config.yaml
norm_place: "pre"
norm_eps: 1e-05
tie_embeddings: true
init_std_qkv: 0.0349
lr_head: 0.00571
Each number is 500 + 50 x the weight over its row's rms, rounded and kept within 0 to 999. Layers, rows and columns count from 0. Numbers have three digits each. The size before them is the row's rms in percent of the matrix's.

# layer 3 attention query, 128x160, rms 0.0716, rows 78-127, columns 0-79
138:459447617523575470553482457468442452463529453504448469537526521476473497513518455528405513478456541555554456520474503477475429465520498469533522528493485618504478466481555513426527501578565508527495481573487551519455612480465509489536455469
116:495421476573519526493501463511495431535406495511463435491534501466551408561545552550450570547525499549516527486432444532545516551397503433506496402528531409569540471435427552554514531432508453364548509460510478551490530483493399485483492507
108:505601426452451446450536470556469466458526504440539568459504470465567559493452489446527392410516466511515599522593472534553550557475473505415502607537521465479577461554532503585419461521510493594512545409534526480524463516522519453510493538
113:480511556556491454542424497538494461431562483464591485532645529467438525489547493462501586479558513478485569583544466527435472517538473457530500540491563549414446523591466491485420487598556512510528500494546518489482588448496493447467494460
129:507469527436547502528498489472432441506452431481374342503493536533508430513485474582394544534469563561544436399425449452483430478441519470474530429525489513506517534529507495523537493467507572467498463531496494543513579503546418560495415519
137:567499485546431497449502496470523462528496546490549423479606454470537508569554544492451541575544489470556563507509473536556537482479463405437552454511525453557621500463505574589534533460562426465596554433526482527418539505520479503495529509
146:486406527529515577528489445513553580529470453604396542502462558525473376527509465523509537512447491528403471496487472420457536450503513524528505409538514461453498536484464479445575513453419509459458497560417450518580464501542445545541537471
088:544504432473542526462506562467485523572458492436412465479437469490533545527412530533540454563474453460553519412534513571554477526411579524443530563526451605549501497506522515531588492471510546448614440462583499515476447498488431456493497498
108:555546577539422391504458497449442432502556492453510530520562514506527551598494504463493419535514542486555478514493532607537450578477508436486486508443558580543531457474495558438447508605546490514583500530532545489509549553494534530479523495
093:479533549527536531460410492485503491522539561547435412552552478519502458485561559548515550539424447509508514555507408452445511518576523554557443421582477418552552482461579509503433466418405542462460506456516395454532506528531512514417481450
083:545513556501515542539456499536576489475464635540517404466503466509518567539425520579594527474393509455545473616552487448502463466413511529489484426458454463499446501466567578469563511499486378490393418489525455475469489470482579449475440536
093:561550523534465550392445475529544583457410463464556620494486523447525500448513478557549567422479501473501498591582476500614503500548549483468486518537587492524529374399493510602494536522464554466451474518506505473537409551480541547506483579
097:489498491520430539472509398506413443551497493538444459553471498592501419422498483518444517397552491564521514482463435555483485546389479488559525548516413478535561592523492344489537500528473455500598551482508426501490425496521464512451438533
086:551435524501491386503468559540542422496450533447527470541520535597540435508523508473537495541486521492494470513563500586440454578481509457490510513497436505449456476442400533415496533512542400497538525499548461531469496479415534463577440451
104:511492460372562524522570559490440501504422486439530520453459492506488634497471461462475402431523574514524512540446607510460466591427509510510546527458470527477503526605490526532475575469496481548562514533489514464487469468447498547518483544
107:571435540362580516502462610528556492446518455469558470503545455520472421468440553469437474578526490500427499486482518472533474531506475553441473487571505494508417532510465574484393582562635498590509476567487573586558508487459507432487551514
102:433518484566499503513518479475452479460498478553527500475475505549508387459593420473508472528509578513574469461463363526408493566496497402548513499484465488512539508571500426541459487449555559449521479432506487430409532478554374513456609501
099:504456519491476445473508562487498580465492515570559392493494462520501373502465488501540436516503432405398565444455463435492542470489446477458450462513441556457517500505509519419498476484555543537431431476588487499544529467504576476549548519
095:497574467553543622518493429549539605481554614466450586601542440423533487465499515566490548433486482581578500486502455509537466496484518438577430480435609419585467418424473503574496565455533511394504468465459537400468474560498456484414396532
092:550475467476570459466543647488460535462495464541515376387488456532509610512527500435519476497463490534458553477470535485393598466547415511543513562428445488424542518583592613437504540514440474490445506485433507468513508510500594550483486532
097:544511475341542522511456561545521445464575497511495571538497550471425563553458510450502488356516503516406497596457591479476544495524465485520450529567517384441482465558445513433504554501433555556504552512514475463505508525491542556524475425
083:528479498493372495478426544494430455419454400462537515499564538506450472562497539438416499503514482500469503413487618452588509509532394452571484507434458434524453493507570586528507445484522503440494479485436561604515623596521559407500500555
095:502499458476454604509506523588401491467547486448449523426502564476520566470452515555471587368516512539610459517560484422591548504406548447498488466506561540424516499569464448569576545510483542508517489457559455472490526532455484537546423490
103:526458478446565473526568565467515415461482472546548474580511547461459449521491486409448528581539498545495494330454455542436500547468501500470486478424477523503514429551495610507452499567536555479456459416427598514388501479508511538422485491
106:412517473571430521446574387420487507493489452568484521482451526460531523430515423442464443403520567549600534465513482550476448591424495443533563538410491510513560545594471433542464481424464544501546510502513501436436534466574426546448489521
094:451525464410450563473419430530567413426550577478548556506527477421554540472414472486402490518452640504453499505473518503562459504391569422428514466525534485439529567503466442421565479509511492513530516535584495405488495486454455527435442490
103:494486450472582561530539586474486498549505489383521443480506501482547504440499503478456518552485482495608434443530443491551482562459481469505520484423459547478509516557547549551460448484541483488465431413448584493477552476468455512420518514
098:464478453491578591519398490488531566555520500512453521497546493485486489487602552461493438504479418499406534511472593483470523531573434659486534478574475442518493550502462562453443475451454453435479467550449488548514465544491542496504547493
097:522490506416565510484498508509506533541484542518430582477484463438522520591507568563543525521439531481479512557499559364535516485517540619498468379510535465529554533446543574526534512348431535474533506564541438461529503507496531508517440501
104:488578465566482525527569482547567571506424527562532587573447544518424442445424486434416461385537526509523551577483507586483572479529522504490449589512496475577524511550450439526475537567501497503472551522381471496466437476513548468475458572
092:515475415468550554606562531533538548467513410518547553487490515531427519516536539526560452391525425504410507509496574478420589522606529574584445538495565450528502459564472518509386570475441484532453455492462531509499501569397636462456528424
094:483501532479528504439445544449466460521548492508550440413550478486523647542598529560469573529412452492466464494452536511485476495500450566470505435476527448509484545434451593521469531408615451500455535535541524509507588582423453470566523398
109:456456533541514472540610426470445419491472613529473434543494437508441652557497468549546558422434542528494515455478488571504496377482574454549555519449492574527588546469554538475615471496497449467474528459443397427400513472551456528482463468
100:631455512384525442531489533565443497525468487533566420523446457587420520582476525585511453402522558477420492496475519478491548413471431426483577489477524488550465384579460600496573525486485388532448529511520458437513478513576531468540528475
094:571457448474593508504501538483579562561529568464533462483506459528511522558532581542543554540460454462410561544429531453499539494539518583504471462520507426467466490347498577440481585447443416454477525479508366453525482511390526421496491459
099:509598494472447483475468427484476494459524584542532506394466503454580531444496420463478374393492515514473508530518591487420516580467479557494514492528458415421540498522520457491547480464432462530548502511551440358553417490435514586560453484
115:517412557396628479454468642500529478531556462484520437429538476529574582469533567526481517532418529473468579529508498420515419547524450490432436411469474462488484515496530602528427496438563480486517478531524506524476562537375473448447519458
101:441450466546530523404545437432465498569516554526442513507498446471559615480600497503506515539468501569536529414550485481492551470506524587500581416479502501514621521453523510572511439361488495426536549481564420445426556541529465524460519471
089:520447502451556481503387504558475500439520490618512411453508562500475517524490509508408548538482417473469537554450509495472498523504467428564474518578491447549470517506471513459470444415537441430498526485519554518493555575524556500511518407
087:533476478505493538504416533596455478436483437408503518420541535568501508527438535556485522492453509489450456588478545499592504518522420345478555484582583467522426386529425585453506538579530433513482542479580517566543518530479519420529571386
113:506502429520488479436500407499492563566450520505480509636413536561428395488508557466536495401512542474495505505504565525504515551473571633515502583517490439524479521501446454509546527470420508496557597505532383528512381525533481478507505520
085:498503546515417396497482422482517459533529540466484544487484581513529442459523467491501449445516530488555483617442516554456502543436496382521472575489529540513548458569401469499523520527429469565516514497564418442501442487492503586576460407
112:466487518473460462468560553466531460510455562485558469504440477524604500439500505486495539586522579432597528464587443480492428547432585561466494456478500508526520452463512465563513482531537442550552470509517557478475454528384484588508449527
093:504530570540482564452507356430483425590534500494433526549530474510532517531480519584454473603496527562576486434469498577577414497486584490446522474505487551598547554409485340578531485551557574439597487446514459451499466481538394570435493529
101:500498549489497543515368577477461491501549470467499529499568478432540511500510506481469506515504391440481533479552536397505518549548443533452452531527511474447487533481610500527400469515456576524490500526510665536502450505443541507454530550
108:508466588461562589504549604531518461496533524549501525519524483485570490457571513516491512527504544529516563544514386439483437509541542476487344442528483520553543506429515542590413582440571554514509491580508505523504581518438470518464530458
092:459453571521544493482477561471447409476542540500523513525549511409543465500604510553484498482506512497574506478555436502455473537533474439424395451546491387471526492490522493526458486436487531557447566405570488522441508486546344597396562426
093:480552507569426486452424386508491371508478544483478548499516491522533443501509439529416521466571560463587484456548494468480436509438539504395542510556511488480493448420544385533499367584490506541590486475481522507496428548498455534529451565
084:534461464481504539441545459498510539529435549484434560493514509489435429487440503561533552536535533562550461562595446550553524507494477566483457461608510512543477499402419423526562515570514489451510461554494434486522448416533421522484415562
110:490451470442573474518520562523553547538501497556518518493436488458467500516608542511584549377480427470406565553549537429400486508526502634504446473442399406477507475552445561422541534406456419505417548547473503526555445519437555500570545479
# layer 3 attention key, 128x160, rms 0.0725, rows 78-127, columns 0-79
135:450498492470490545469537494637425527484506480464452510556458517546512473390479468524462503429504425479516456521486473468537454517491501612481517467554505472501525587538571440613514473561483559555477545491529565545441592514482455386362529473
109:425462530548494459592507436442431497533445530515405468570530590452406488473531500532394560479499445553474544488525397546474390442541505506494426481521489473557523497484423552462597432545570535506450506462511523473486503539532409564399452514
108:574503510441493465493536565414451419511513562478616502412522465477531572535452552504521362515521488506547516525547485533448475591480483405466465580476511585442577484524580514433455478570432417535505552515471445405605474475444505506601527528
105:574520439391481459446419528550443435475558480493575535403510430564567520533427498519615412507580436527455473541564494480534473542529515488453511595465516502477493510444542453547420536552443574531526543611521468465555451496450490418589553521
121:411482525539526533588499426441443520523479463545318422603444501471473475452521527515398525488423512574464417456480479501404456416491499498620432407577467464455472515498452488461503410488533527509477477524578553468489570569476416465420420508
147:537488509498574416489472468338530466489490551482542504459571474437513540644520542427460491584512596550402567506522558554462530510558535398528482496501520584502561423503449573414518521481492484456531464547468437468521426521484552568561495559
125:387485496562534564516581426456479494542479470494340448553427482469506432488525465514359539496440469499514465396448444531510514449463456491538489414513455487514499589447450469516462470473523522421470492456509537499453542490513456532431421449
101:511571436537524508525543490448491499470534484532589471557536534458481424488519644467420522483518548467565507521532494607546500548484459426562554529516473520610507538469522619406527504517419437485533493419525501531468550464528601532433475486
093:521527490470446484545440609498419468535474521464529588447512516452562566458533520485537517548494530506465458509493436459567543539504564488426471502430421528302480425550614499474522596515503571551484463510459472535546478497449461536472575573
108:417408542539538492409502501492419467429537457600404417485503539514499503534515458496455424521459465519459510422483579466439521482511543503549558417469503468458580488431468502497432502403534556515516481496597486466514460534537445564547543553
089:566482493505486453546469567467526432603528545578538533625435477481307502430438544527488545451521635446507546466549457499515439563446429608524523420521480487506514520546491632408539563537423559538423434392495502453505543578494508516500522513
093:519462495472453458457462635425518503470457502510542569499455427555439476538436534515547423471503545418547495524608449413456486490513401481402516479430493468516477519459464501540456545520459474631355462527478454498506510542538503535539447446
097:496412507515572580423504386566480480481448539502449423453476522462423461499470479489503443438437448501583479576400559512563473450451600481448469473550543568488586539395518452561518565448493429439519540523517461539568500484491546452453561494
092:493508428486529458471430501457457499428501459545575474439504513493452508414423480550563511525531529465457470549476476508449466474583425436555454522446491647535471447376529545445386534563542517523482483496566464488502551485456544505496566618
094:483595506494456415577493382513443469522460547486476543595527496416517563406515491499477556546547591540531477498455503545492473475472525521589464531488406557532478553597530490478610397547532565421538411531532589527474515493383444496481443441
105:484559522445471447546473534499505486464549414495567540471511503483594493452475508489567518487557561559412390485561482409514455534535496520513458584476508548391420486575539444482480527548493555564457509635479506511499513504466503452588467563
100:428480578512542559477587390540510448457428514512521428476579460424499434537451513508494517503485438510512583589465474502509600447475490458482515487450499521479533442474440525397468449480598460392579465511529548489489466431487475462525545497
102:480549521464503473494470533464508543499616508506502435525566452486599550476590534498506454429524511477499573497553464556435495521408470477504499570464535402475456423494521502532390545565505485557511533535513433438532464552533572428463535497
093:519482548557454486588446433568555533556478514561514585465540476483454588516456515504527586417486517454443584542548427474460568487555555556533564416509444430571508541508456570551569461450509550413582502456524478501459493552493429541492518477
086:504528550426544450508553516506496381574569499458488523527489401520483545498493487549528468527502471583475456466473474542419537485509567552570515525440536526484515532518554508506439483544593508457501503565471533408576552439435523489453415515
090:476501465505473431608501518485515439499464428376584502436480536483509494470442492558524495555410485483479448474437541481495513524490524495572457519472515561488499578583461451471512439565409538464458544568516540501511492471516346524497447506
081:493544493477464476403485503482525534519442418525398647456507558492514575476545456392605504585553491538464500435466510472482531493492572536588502473481521454473414511491523463593527395507498494412544592481478480488532467501494502474560474591
091:472500490596391539481522484468468516476477498422545511572495530408497573476479536442474505478507491496515508585557559523520528453480571524569400463614482450506462557557503495510549521540437432440542553471586568538459529520425476601531400463
103:464487512446535482535500532484611527523550471491470530489534412467548646599583502443573560503579502540450436507529579439402540429542573627479421583462510485460478481545570493482546488507535531425536455563451524458584401511453582428447491522
102:445509468514525544476562430527516543523378614431444427487516487454547488498518532490425534543526412522483539491415484556457552451482603531434457500484439488476550554514443476460597435479546450422574488520483484523483457480453499434403564448
099:472544451437519490510488541478441560464474560425520484515630556526564581427511457493425510507525480474369581429507527489451468507408527471518463526509441437540446551515548480535529472473417510504485571643597456541515488550487438499416507563
095:575529503448507446607430445414519519467572504478461551546531492558570603530510551449466530477555616523454469537579545467418475445572504559529496476481554426476461584613497540443631505511528476468544462530538566464505543488429561518538428437
095:478516416480498561472494478496505474477526433586412518468577547526572430567491453455496403525587471497469513412484553493429529544487509442558608537437501508478418513500525399492507500462556554466555500515582487540466471425566433548509540490
100:459502525563493507486533504429443586574463550543407537534555473454508474467465453515443555544520566624473635426460561506548560480497504581634524458578461475600503527502452509477538437416478502467523467509564511596414505514603453568500476513
106:537518504554465497525474515583512525534465489469536498418396485563411485526453493506584527554454468427542357552476510483461528476505460505423430461440553670532557561560523498529517511575479517434462498556347470396546461506471503446483549512
084:446600457517547505503514378562508500533476424450512509473520448451461524534463529558580450527529489538575416465470587507439539525563466457571560538491538573458494514585437454448475458512504520412541576502530600485524506548554563525500481476
087:442486585504515537395520533433433492490492474589542520458620467395551421547473438544498567555533492567401615486442440534515474503542540414633501584504452530565438411445396458519458482466557560482467438556613510547456498565505437551526492531
108:516431561567526498510535500477462525542464576515533454626511429415473585509488500541463543481462417534519566536474526618484479459452593508504477472541540513581578461456557658522500512422528489473518536436468480441492540531488510495379516532
100:501496634432526425539399449487530513602560449430596572559465476495462575491518461532480519533448576472504505599529465493545436483380505533532391452508501519543519511596512568559457472526477506566481506484408533451536501510443507525535508527
088:483410587465527477521545560397488504530534467648474419477590538567459510509446514605479493528514541532461541441480468511506498530569522477598621577437562535555455466417469507578428505502480559560483479484560496492446525545577561495576459499
094:504494481458486486443568527549478425510493562451602442502532487569568488438445554592471332548491423414562455449449473471421455554446518443420583524466405583480496615478536437492485506518490478527495512484572442526566472437497382562533480541
111:487474561435460508465481487476469468464580460530500526521528480439618533507555452531461454524601602612449548415541460408397465485539495531597520500494478456486452476566483495489489482493471567540492437615605507546438510560498450485583443486
103:462458528480528546378565422511471559516460589584449520546591439482484489577453476493483481546497529579446584486402516547452562491536536548557544476536507463562579510373456471461558435446563471521584536486590516521472524506490512516462536485
082:497485552490550441473495449497497517459525378561501532509560465588560423541482461499485465524518456471360578470400488540468537492452552476582543489499494450517438415489454485510438392475506414523492482533499515529423489523400394573573522462
092:490522491478493443493427482510524341466485420500560599519457531542373492529504484508552475523414506453497491555554419530603517525530469471528474583539527513512434530495515505550511457580508469489446540596552477500450539487430452549631516486
104:527461534519501518444419444453457616502445486498462454552450611556468435496459492483500468448477443443593453552485586522590513528532472496395480516442503601505528546457548467447451510505419524500534517484480519512486480409581511509444593536
085:510483447532507450583473513549534399522464504450635395474410522516464437397441487551453477468468497399517491590440494502553466557464508435422546489494430508485524510486501481518446524543488517553435501480485475426489492456477390504537492502
101:561487566492466447576450596495558540478510636531552491548475510545593562499501533475455537470607594527457534489558586362492413408508503599362442484459414471531478493570518595423557558521516486523499497530502554507480514541497598465491521498
084:558393474507497570544510554536427582536539563501532536485548508500595529561528473523419487454448485554462496539467602446586519468444535494442515414428534490447557527485515538553601521424552560462622501477504412518462500523453552494469552558
099:511547508475445406469513530497516487421577395511463572474518477531645609565477490431568470521604476475418450400559547476434489543478551498475532460493524391418453545602506468544481480555488442560478480536561464531575503513560472548618430477
106:469514527567484486534542515502522486475557533549580516505462420350579510557493487516504547536610597575491564480529508475412545469479536571582518406539503461524533484522404543450543542426573553447511463597572553534432510507513437541593482457
097:460450554461483432435477515421498441453578497491489448462548465472576509576522468471517446571552531551446486468650491467414485496504517501450455412498524488461550451519443478464450410466533520576579456587628482440517495457499476484604501461
090:563478406476467465483477652492474493470434565552497487482445491521554489536507549437532404507479463363549481513541515365611456440522464468373470429460469574454567492465543508457492595550422449592463532444478504511575443496475528494537567568
083:560385400502495489536500503413474507502546569579501534514470527507445514481517552518518552493451541457547456546577437487542509474562460457477452448391509567561521567486480507577563498518521452585437415432411394560480542484493470511507479460
099:460501526497453516471433494520573515467537506562493490571545542470513514529515481503513454508606553571560533475495552483439398472542520576519527488440454475535534501618442452477461502488487499462493428496512599501451526440562490519482481402
# layer 3 attention value, 128x160, rms 0.0637, rows 64-100, columns 0-79
095:482578456499454439564554540539604543519518428521454494528540504492528501438501523477420550627466469596543438567526494461488452451498550544491458574491624513481376480417490442481567480556542511474574479509553513573551448468497483511450548531
101:521499483453473603433554463491487471511444465567528427569593490460491483425461513479538578455494525557578469540541535451449473473504626523513597565518470476428570580491420396547537549504531622531587531564504486414439408461513465556496430582
102:483466494497575588505485519561392579496423533559507519498423498528538463477519491454511526547474503574532502454476490519448538498476516496512572482502541488518523584529557483526538441482428527435493520583370478502520484558485508513444534426
102:480456499472555490525424510530529482583445482602529554456484557545531437513499458375474624594537492525546485511479446511543438557521541508512507478451558504559533446454534494500511527467494498415538472520424567518513546493390531496479583410
094:476566506460501421513558492580498564469617489481426493500533513557508594503478494562528514505524458491481490484505598434466523521482505464428405516544493526427390488469584471538430434470431537534541537404536567530509460390555476506477520576
101:458518517500448469486498511501520461391619443546476459513553574497461525453527445500560550515488559464517485492551569446487492637543370371535580523446551484528502413530534478511420454509413605523438470506494463501475420468605476495572528523
099:523568483495511434528481441447555687420524499508504470472474584478479546483559455423504509622483514574537476549531538535459584518640496485470435495450594482529391556552540527519577443500497633374539485424468506534534495483523483499435565497
099:534441551465506431454403498598582550435526546512497450514500535504445498465548487488544468525505534464454516486431515546448462554363418479456425506382600562537411460525524474597536573512488573496449512506456537614449562532578555524487514535
097:524536570554559464514507442545562432542458515495485476556525472523449419519413537403506519445522528547459498510481526552528543492361618534540468502581527441532490398442382607467490451445445391514470513470488414520587428475455518495490452546
104:469568504533487443461489580520488380473514556581459622519410592575476568579545507482513546512567474444476489510494508576463502509546490558535531486564457548439600534509529570475532478590561569588474505524559497413414551578418494512538471418
098:510403534472534535478481496490398507564423524416535421488470562483479515522474495386519471507501553616524495574501478558491424531536573576488502512366452509427549505460422547460619519466511442567546567588408501562577563484477524624538440528
103:473529497518485429549600496505584534507461544380505559540489479498531477522499575444472558442530476528510526535413515579559534452488588487521423478441540576479427517462424553515453538421565433461499491578442449490471474490515540470440456560
087:528509565464490403508483452454472511462509493426523523443502548475483638428488440499477400522482616398499573434430520480579457491538533486531452489452450524478520617468555494519568504513521520547530515616502513531551549525516444509334547537
102:508417539493496479397440536459449525431598491510454483471529584545597471600502476531538556471596442493549417537528556582463539570588497490555582529439425454488500520501502515543414525523528579540491515499492467426463500549448514491565427382
105:560446520520563534477563489481551506554485521499500559477541473497527477458510460407570546532483513517573512554491551398597580549423562549480534503454516522478633515491548488564458552487390487565531421608452439534458427392469471522535529567
107:500482407496534518478621492500501496452498530485449512402446471511519484540515458543549457434558573454561534484427537526541586452587470512509659461491455449471606516606557530550450629514462538471488514439422480442474479611637459533544512455
103:458535495572565444395470604446471401528562475572509472423400530480506483556504504481538473489490455415511488446574516596483470575613417542464534495521423518493549544547522527525489469440543574464457487420564441460447519551516488536540514434
093:525429472514493492431481444540524491515490458439505524461472473563419510517494492491597507557420538490499501503464569498613517526339587466538539572448546546496550547508521570565513554521407460475507532479421541600578501456403571567489565523
126:507500508557461462426489526532474466410544469489449542408445571570557507540499478480510524488555454530567435449480425544567506548592464460495570490397478544530494550590655577542569557539460690478491524491545491562455560539461427581473540405
100:530595490517500491591583551434497563471490520498471621517601380500504566368490488565475425566477545431484525492404526519454466472484494503525524569554540529496500558587513466468494466544573485635435454537531482513413441459580472492487598568
134:500569479463434475521592542486576527521433609435490573604465431462518521467523500535489475468503490555457554531522530458494502477523514544485445570494505536425564521496422516406532520480498405560484494520528541451465474548474488500492369551
095:435559515494475514507542509519489554456557392479511459458614496566526464494476433553445468517525523476508443409485439452562486537577425498512633531470538543479553567560572486515515599587455562507494546476501564530501529563517414572494569573
086:525493554483535583560492509514429461449418481514496522401452528529534538429489473536437492584465507393484487382459416487451541550613495466459590485532468433526467472535562461503575489554401592539492549510542508527459516536441406504516544547
115:489469457483565528477509604567394462525532489484528497437443467607474484585490460410529474504553400515491469439558366477508548526577352480529542473444482536451493549480474491562485470514544544486475452484525457520438548523518428462512612372
107:507523486499562476464463512433540499496457576501572512493511589443507398637536515459515506558473363598491495523555575542469453543468384585583462510537432499510452484444501486561528532431500486401467456506590501502402530501599535468511432524
110:556517488542542497541588514450519558513491580403460645509569507484491484448527520435384444524507507567477545497445526486507535513503482500539483504518476534465443554512492592507532532531516333553483493517493541493536479466571473514483516523
104:458417494438428510464468482501460485493567400575494467446537555532444505587484457510519529508506495489528425474514494450527528579523435519564515463441441523471541539501511466538394525533495673555532504575505510504408477445449483507532588439
097:473491435541503451518509508479450408515452590562485569490518448459540427518541559497502520469497502540489573518521527519517543421580526505494444478564331580564598561480409539372549483424548452467418545555486389470503477544481530448550522505
111:452541549536491532537477482532510566583513516519517500470486434434507492522549501466472405404566522425474547485520508523462612497506546512575515505460395542493635451562572545438457528413506411484474562451396503425526545469515556507502461440
102:513488500530441602507465477516518541479460401576473517488521515578479519424473470478567538470549424444527442450492372469559500474486545499554552470476470421542463593506670559560551441499465577475562483458532609561502602477503483509422459488
097:535540595516536508471504431490508437561578547523534460566567521504627451509537470442506345484461493545460540480521573516492446507534536498514410516455517572477506563447525576442403576542468557490474447507510509477538472413423515496470590522
093:505510594452539480461524418541599631541459448496528536539483463416554489482476507490487518459451473604503532556511485476492460467383592575446402558470526481537459528572452534481544484400547475424574500462467463536576515454476611454427454493
115:521420455530577573438482509509495440595512511552456524467441504477469442602530566481547556425486396508508526486492546545526532530503508589532519473634457421509566541465441583492492490470494481429455501405509475458566436511430494461636440464
104:520445457464506536415525527479451492531486532425464515451448502548506469531505509538534555481482492537539458485490541521542522598520416522482557506378464530555488613370493490609483493429522490438489531580453499521466520535598491502551482420
101:476476510537634557450473454504440509560467477580475496416445425474446480486479562474563588527464397454537468492479451559498585512428502470511516422596573421566537481527465496565571461490487442386508474451444486458534487580390491498532471401
093:516456540519519516532537529494475546449468491484562543573464591515447489490526416434473503535535570527470504541600575421467526536422489412517528526428485478484492452461511422508415461455474453493496443494476481498512450499608485508470476513
097:517533545580461525485536476509529452472568402521505379469544427452444454429402526610503426513479544395525437462502520550462470527568520535466681449497484418556547536567562519561498477559508603510580466444440492484506541577445439531479533522
# layer 3 attention output (transposed), 128x160, rms 0.0489, rows 64-99, columns 0-79
090:553465564541417521505447470448495422467545496494473401594544480481471482577573571560488604472489469523425528472429503506441519524533504497545564440478460431554579447572496445515508465559528561458552477514519535464472503526538487444478548486
095:458478482535536444488534395440412513544429436524511421452567461523508487449576567494509474566507490518486546518532455486454510452645496518460516430555509455521520485427514483484523456396513458578551475526544525454524445519587406525481567496
091:445450484420642475524493477520451434520496474498445468513458558519496531456518401500483452478492479563533378510458494529531484528408449466454472443502557566450458424467506552524419481462482504584504534477552511460462538497461535474533518478
107:531447506501626444507482549493493470478499556452597521558500540466552587513573428489544466486487475467470462523501525508528525624462538550509422407492528505426545518550551506514510436494511559545552548482592401446507478483496490428438578496
093:516495567464374538450531539479541486568495463494465529520500446446468385514402505481442561471447523489532498444415599567551495471467429468537507607495466547598531560528472519526460499566584440363495560593379588556533550515492469519457492527
098:451556497493461480483569567446484370547559507526548534460502538473558505547487528581469472446501422510600466483488497509541471501495557459508535563452518602585584415562512546519445476499518459479544443503432500523483479498535466562475475521
093:509542572455476505569561583589503427477525537506461534586466562473436458463421454463443564440489459449497476564382573586565475518359448533487515472460473541498560537484445446499484493577535508579502525498424449437467506515550503403480561541
089:562502526477499580530480648579546482517522503479488592518534570435535465576523398474453474400597502449443461468418498563559537543418554499533484484493469535448563518574584556567415514505471529496552529511452486508509504437550457408460473476
097:447484550551601598503479424521521534496494493488536579452529433440516518440544453485471477506510488437505578525538565406484530498557463573515449438511461551405525566488468438501479490468385529542388440506463517528547535528524563392511511434
104:582493509454484465475448409495559498523471469511546484458599448479604480496524587516528390592445558503510553547493531526457464502546477523430440652483472505517476502478490593482553503511623469387496491502443469452487493483516448588473495485
093:465466512507606520430544448504484527484442575509568589486581525504467588498518387476566511535515432471420545495545458489488584508472438546455466436533498469481424488374538509464492502434486509604529497499645463446468464513456504411542546513
096:475508502435501602505419507522465574482588555515452499517485426540444570460477513553521424433495491407402512490512546495486449506471440522542546428503446373502490547485530488386564545518450436589461490565566537504576527555450493507537485491
087:576509401444457517537477510539541642458441556506489523578496556521443457544537475407422576485498454553507500485417436497610531409461430472534497526514559565511407591482528510566494527508505471506561614481560464384485556528465501490514504530
096:504529475520524422432574502483500477530485478500631535436441547465513524525471529489534407588456581450561536547516531516465462503470476523444432555480519542505505497490479569436538452513556475467553453435557497459487422469534481534490567480
102:452500563592558498450501510429403552477479488547583538345482480473550493527396424478541480510503527493539440493547458483544507585498456459428413401521514546486551530437570571455527526525528432558487517479486526489561424475509559494389533490
104:428555461527605466397440517454385522469486446562493494464426426494501563500434458461504435488459447460565491498511489522578478443439551470423565495547468524469462471435475585440584457508480455562496540556481513489543450459508526546548498481
111:460476448363631471471526553535498485546506534454424506525511515569456483473558520460481470531481521565559453515496612543525492558394515528483558652456516521561442478492524511534459456491569468465509534467418508431437531494478510537482492494
097:585471578512554572464490618497503578459506488480564529462428575470528490512479372498498465479544469446510471466491434438564465568341542498468495361546505509473564492543543502567434601528420509550532571519490472522533482517479496410462538473
121:539496516470494452499514505547474471534409541453484492538491517489490547584426545608460439527462509568574550486525448506442467449422483453422430538481548485555522547437486603552479480514502494480491565482498459510456571485519457527410501516
096:526538515538410506569427500501455454473524442566435367507446479545428444508482567523412599430504502570551420495525415518539426464588521473496580528493510449485548503465521481449558510535507495494486465486366522483521518431538527572501470542
138:488510503550367491460440485542485539461561476497528473482529459539449431502467580531584517518478510520424566542506442468408577427536510534505497534539550405488442457456487479409562535487490490401473528557483490483543444548477490558578486499
095:473530491569401455437524484451428426514521496509490445498443527515534476542412529552532555519523451543616486468558346493453497456525544414497547523522548443585552426467475502556529504513535550482537547481521490521509501464518445573494437561
086:545548479489522468584441438517520522448414445516385467557433445468454427477574479513426550491488483537492387461471459524535468485538492505553530492550517506502494473433448458578418499459509571533552490517490459507481513453532491519488405536
122:528499458481553456489499477473537490520475560521524483561537531502523539495545495597446517542513493503506461406520604611451494550461566428455535563422483484564497378582536554503505419520598470471537556448534485502444534519458562561491474478
104:430429494430602477496569577586535511569592508454527524473567521497455433450513493449534470474536599476515487546464564530438524527423495529537488607371514510544478516563475515500452435493501455418477520456461548390506505573440536493478529500
113:550506517574497505521432527589500565431516504550537492490448494531458492483407531496544554426529494438454536541515432480452535400554540567560499449484489391499458542456468493425563551518415523507479448510468443472582478520462597537543508506
111:568507469521462439442560479438466462525464476495603516452554498446589508555494470507523517563471541520593526502505502532535491555518428381510448497500552565587528423552496578554539415524624471482563570422546507483502494512538408556439534543
092:378523475461612471469468491510547604493520544482474427468494467595498559410498556470483439514498477534455475553511579513495488434498441545486508537510544476477411473419440516435490527463471425570417394524482487504510467524513575548553479451
106:478515392525507533449489536520446496479508537462544577459463552571437555499449427506502478565449475509545498560607521528592469462414498540442431517501581551483387481405497509465587496581506508501490543517526445535534564529433586473540498519
121:577471512476437555543553513513447468494474496437417464574492586489428480557448532568410561499468531571554511437512458468532432437428502433478419482526499524576469521513457504621453555538459524504482566494446531544412562547488473496441499554
091:464475489512494482488560581439477474541509528522550576475478560528501516550481415444552576485407533442542515575536524481557503578507497497529395507421573498497534595455561473452468516546482465607425543430479489480511469552450526470471561528
089:509464490527499550520442562585492517483589452426458487564460563548440450511492444494552533526503555493491477551487527412514557503418514524512424508456539450451541509478563400495531497533427547618460576434466478481573484584503490395513555536
110:467436535429676450431520531505527552482509429509573528516475470527542477399524506436556411506516541457462457555440648470462517526429513557512476528507451507512427473531451530413482502436476487491497474496446508478493439548455511535599521456
107:502538461446656479434536545544511510502477458484455453493440541452500496464583519434519510494539524446506479440450492467520499515395532470523576475531513510481460363578504565538439484479460497567597502418615504447475418515459527480548546469
099:463456500444679485551520508539506519473444480513448486522447547499476502440554415468470419486515502505513377469450592468542475538380567563484526406510440513467463509523504471530456519478388517557498478520485528499482499522478562450529501483
082:537449529462555516478512498534531382570511559518476492432601522444518487503584434534470517476504410495485531434528527543522504566469484565500456561464514578443568463495492542516478454471458490516507504488500501488488504473501502441407522494